config.yaml
d_mlp: 640
qk_norm: false
warmup_steps: 200
decay_fraction: 0.704
batch_tokens: 32768
train_tokens: 134000000
Each number is 128 + 24 x the weight over its row's rms, rounded and kept within 0 to 255. Layers, rows and columns count from 0. The size above them is the row's rms in percent of the matrix's.

# layer 4 MLP up, 640x160, rms 0.144, rows 626-639, columns 80-159
size [ 98  95 102  86 101 104  97  99  95  97 102  87  94 106]
[[116 168  86 143 144  96  75  87 136 137 147 140 117 125 128 128 170 135 143 137 144 145  94 107  97 143 165 128 173 143 157 158 112 121 129 137 122 100 164 110  84 127 153 153 132 119 101  98 128 101 110 144 156  92 130 146 147 146 120 111 147 118 126 148 117 132 132 155 127 134 187 179 148 139 146 160 157 141 153  98]
 [132 190 106 108 143  99 140 151  89 133 124 128 144 120  98 143 138 148 103 139 105 150 160 156 111 166  94 105 136 102 111 159 120  73 151 127 110 165 112 134  77 177 158  86 132 133 157 154 100 173 150 148 154  89 143 123  99 114  77 150 184 135  96 183 177 111 141 143 140 119 172 100 156 121 149 101 130 140 107 134]
 [ 94 144 157 128 140  73 123 149 146 156 122 147  87 138  98 149  84 135 138 110 164 138 128 103 104 108 124 131 164 184 133  99  99 124 115 104 123 149 121  86  83 127 193  97 144 129 105 114 150 157 102 111 108 103 129 119 162 132 103 118 108 162 127 129 117 121  89 119 148 128 131 132 133 120 156 141 142 140 147 105]
 [165 138 148 156  77 115 147 158 103 106 155 112 138 126 128  96 139 148 126 109 133 147 142 125 138 101 104  99 135 145 146 115 123 113 127  85 137 101 134 123  67 151 143 127  66 126 155 138 132 148 113 147 150 162 154 123 125  74 182 185 106 153 106 110 151 117 155  94 146 130  80  99 183  70 101 142 149 144 111 122]
 [111 115 116 122 107 131 111 145 165 116 114 150 157 109 146  60 163 152 154 157 175 182 122 117 107 117 139 123 129 130 140 152 117 107 112 101 111 110 142 120  96 145 112 116 140 127 134 152 110  92 169 119 118 169 117 104 117 111 164 136 113 135 147 158 104 172 116 142 138 150  88 132 147 135 107  84 130 150 116  74]
 [154 129 147 152 159 145 128 114  84 144  71 140 140 166  94 138 109 139 109 132  94 118 119 150 139 146 129 130  90 160 106 124 110 150 126 144 127 104 125 133 143 108 133 180 133 115 141 149 136 120  82 139 175 134 101 142 141 135 104 131 126 126 154 182  89 107  93 166  96 134 139 159 137 152 127 131 100 152 167 144]
 [103 151 120 143 155 130 120 134 151 118 112  94 163 129 135 147 141 119  75 149 107 116 143 134 113 154 138 132  91 149 174 129 141  96 101 134 125 108 102 125 107 135 122  97 106 135 127 138 120 179 138  91 115 110  91 141 146 132 159 127 133 108 127 112  92 139 123 150  95 133 156 129 132 184 143 193 121 123 140 103]
 [143 145 136 181 138 151 141 141 137 107 111 108 152 129 131 146  70 170 118 117 110 136  99 117 121 123 160 121 137 135  54 125 111 138 103 142 137 161 173 137 113 114 173 138 138 135 110 156 134 120 102 104 162 115 167 175 160 104 129  90 135 159 163 100 129 113 146 107 172  99 104  78 117 117 126 112  78 117 139 121]
 [125 162 116  92 137 112 108  95 161 172 175 113  75 149 110 126 152 109 146 132 137 105 155 117 132 114 104 123 139 148 147 138 136 107 110 122 139 129  89 181  76 108 131 135 110 131 118 136 117  82  94 131 134 177 132 170 170  88 147 120 101 112 125 116  98 117 148  89 130 124 100 105 139 165 103 132 154 133 140 138]
 [204 122 157 142 161 134 109 112 106 137  93  98 123 106  87 143 139 113 148 196 137 184 130  82 137 143 131 135 119 123 137 148 123 143 138 155 116 132 107 174  89 107 146 129 140 119 186 102 140 120 142 166 145 107 171 123 146 143 147 148 115 143 104 150 133 116 115  74 159 136 137 142 115 125 137  68 125 104 106 128]
 [ 90 139  96 120 161  88 147 116 111 140 106 130 112 126 130 132 115  96 101 106 145 152 123  83 118 122 124 125 130 150 103 145 118 113 139 102 145 168 166 129 147 136 132  95 154  92 141 161 106 146 118 117 118 109  89 134 135 105 139 139 172 120 128 186  94 126  97 147  90 142 142  90 170 147 143 120 125 132 126 170]
 [ 81 130 155 132 144 125 116 139 165 104 128 141 171 128 126 136 148 162 154 126 125 129 141  93 138 102  94 164 119 156 154  71 159 105 145 144 106 109 158 121 104 123 137 102 106 155 146 157 180 149 143 119 111 122 137 132 134 131 113 106 131 158 142 142 110 112 123  80 141 120 140  94 118 165 174 135 173 148 122 127]
 [118 127 184 134 120 118 104 127 134 141  94  63  96 104  98 146 139  91 126 116 131 139 121 154 145 128 151 132 169 130 127  94 132 136  90 109 153 112  81 154 157 159 126  77 134 111 144 141  88  97 127  91 157 106 156 146 141 174 146 110 149 131 134 102 109 135 132 136 158 125  98 114 134  99 139 131 173 122 132 137]
 [106 146 175 128 147 119 140  77 133 115 117 168 111  74 139 124 116 162 130 140 164 124 159 140  97 164 134 116 119  65 174  75 128 134 121 147 135 141 126 102 148 149 142 131 119 107 114 119 138 112 116 130 127 128 117 119 149 103 132 166 159 168 128 121 136 145  99 154 111 147 136 127 105  75  93 140 108 152 143 133]]
# layer 4 MLP down (transposed), 640x160, rms 0.142, rows 626-639, columns 80-159
size [103  96  98  91 105 102 103 105  98 102  98  92 101 102]
[[153 102 123 117 171 167 145 126 143 133 130 132 126 153 109 109 126 151 127  85  85 105 174 115 176 129 137 130 148 137  97 143 182 163 103  98 143 147 135 169 171 103 149  87 116 140 130  94 157 121 119 118 121 143 127 105  78 157 146 128  99 118 169 183 137 110 123 105 116 170 141  69 113 145 139 136 138 128 106 139]
 [127 100 101 136 140 101 105 114 144 140 129 174  93  79 143 129 146  94 109 136  84 124 124 132 145 167  95 103 120 117 201 154 144 132 108 132 149 123 105 126 108 125  98 118 140 106 103 149 164 129 138  89 132 134  79 120 143 136 113 144 135 127 157 160 136 136  93  71 143 136 134 161 148 119 123 142 134 117  86 186]
 [135 140 115 113 139 171 103  89 150 105 174 141 153 113 160 120 167  85 123 126 125  86 104 159 143 152  83 138  66  91 126 126 148 124 136 141 157 152 135 130 137 135  77 143 107 109 121 135 126  78 103 136 125 152 116 121  84 124 185 134 125 117 134 124 173 151 143 154  64 149 123 113 149 111 110 109 138 145 119 147]
 [123 109 123 122 181 146  70 165 124 157 133  97 153  82 139 146 118  88 124 112 151 132 108 141 115 155 135 156 110  99 158 138 147 102 113 134 137 153 149 159 122 125 122 131 133 145 113 177 128 129 167  68 142 102 100 148 121 150 138 121 122 118 119 118  97 180 131 158 100 126 121 150 110 133 133 117 143 113 124  96]
 [130 105  96  89 101 159 156 122 158 121 110 111 130 116 129 138 150 130 154 128 156 107 138 144 120 105 124 134 131 143 135 105  84 125 149 127 115 108 150 141 100 164 142 167 123 125 139 126 139 135 117 150 195 134 147 118 108 118 143 132 104 112 137 107 120 106 186 163 100 130 134  90 129 106 134 136 112 108 121  86]
 [107 133 112 108 109 126 141 125 155  81 116 163 106 136  67 161 119 116 123 105 162 170 126 143 120 110 175 149 162 108 147 117 120 167 131 134 107 135 112 115 108 152 151  93 106 181 117 123 136 134 122 163 112 126 124 133 139 129 153 102  95 154 111 136 102 147 132 123 154  87 126 147 181 152 111 153 121 144 131 128]
 [128 141 126 104  80 131 144 132 107 151 125 125 151 153  94 107 165 121 109 138 140 105 122 171 129 137  98 165 146 121 136 141 129  74 114 165 125 150 140 134 132 188 147 109 107 111 134 153 105 132 134  92 128 142 140 114 121 134 153 177 161  92 137 118 160 119 111 116 146 103 143  87 111 119 168 111  83 155 126 130]
 [108 157 140 113 153 169 146 112 166 116 102 121 159 111  93 124 113 133 114 119 153 121  94 125 148 162 136 134 111 150 118 131 143 129  62  92 131 131  81 124 145 103 105 116 151 145 139 159 123 104 142 127 135 129 145 118 114 106 147 145 141 130 134 131 129 118 144 141 109 137 150 105 119  93 127 126  90 110 155  58]
 [ 86  84 135  92 119 130 138 114 124  91  99  92 112 140 112 112 150 134 123 155 151 120 133 141 101 144 138 122 105 107 132 148  89 130 139 128 116 144 154 148 158 149 141 119 136 113 165 120 116 119 144 143 123 158 161 141 151 204 102 150 180 157 116 127 136 122 114 128 141 128 178 159 160 106 149 160 134 134 116 107]
 [117 122 113 102 136 152 145 141 143 152 174 145  97 120 139 153 145 137  91 120 131 128 147 125 126 149 134 106 133 116  79 132 162 155 120 102  83 109 131  77 147  90 133 143 113 147 113  89 133 148 139 118  87 140  99 140 106 115 107 160 166  88 128  93 126 179 112 128 137 102 176 100 111 122 137 119 145  98 160 146]
 [128 129 169 115 114 134 102 145 127 133 150 126 129 138 110 132 133 125 168 165 120  97  96 163  87 149 112 153 100 153  99 130 167 111 152 127  86 132 118 146  95 176 110 154 116 121 107 105 112  85 137 107 152 131 147 133 118 119 107 124 127  93 114 108 172  84 129  81 175 102 140  88  89 100  71 134 139 104 117 104]
 [101 139 141 148  97 134 138 128 145 137 121  96 169 181 167 107 162 126 139 106 137 177 136 113 147 131 124 115 141 153 187 120  92 106 152 106 123 124  84 116 167 123 142 134 124 108 125 123 141 135  95 123 161 152 132 159  80 139 104 146 101 136  61 145 171 128 129 127 150 150 125 148 153 148  91 118 107 111 126 108]
 [106 112  79 136 134 169 121 139 123 141 106 117 160  90  85 102 164 118  86 148 102 123 119  91 104 118 122 134 127 115 115 106 118 162  79 122  80 154 128 114 163 118 108 140 126 128  99 125  96 164 147 164 115 154 114 183 106 156 163 165  83 126 144 135 128 146 129  85 129 108 159 129 127 124 134 114 125 169 180 128]
 [127 105  92 119 147 137 124 118 110 140 139 126 154 157 145 104 125 129 155 125 119 111 134 145 172 115 136 152 126 113 103  87 187 114 108 217 145 126 134 132 132 107 113 101  75 131 129 122 118 141 138  93 161 139 124 135 113 122 139 124 114 149 148 145 125 122 107 113 124 171 142 100 120 133 106 162 118 152 141 109]]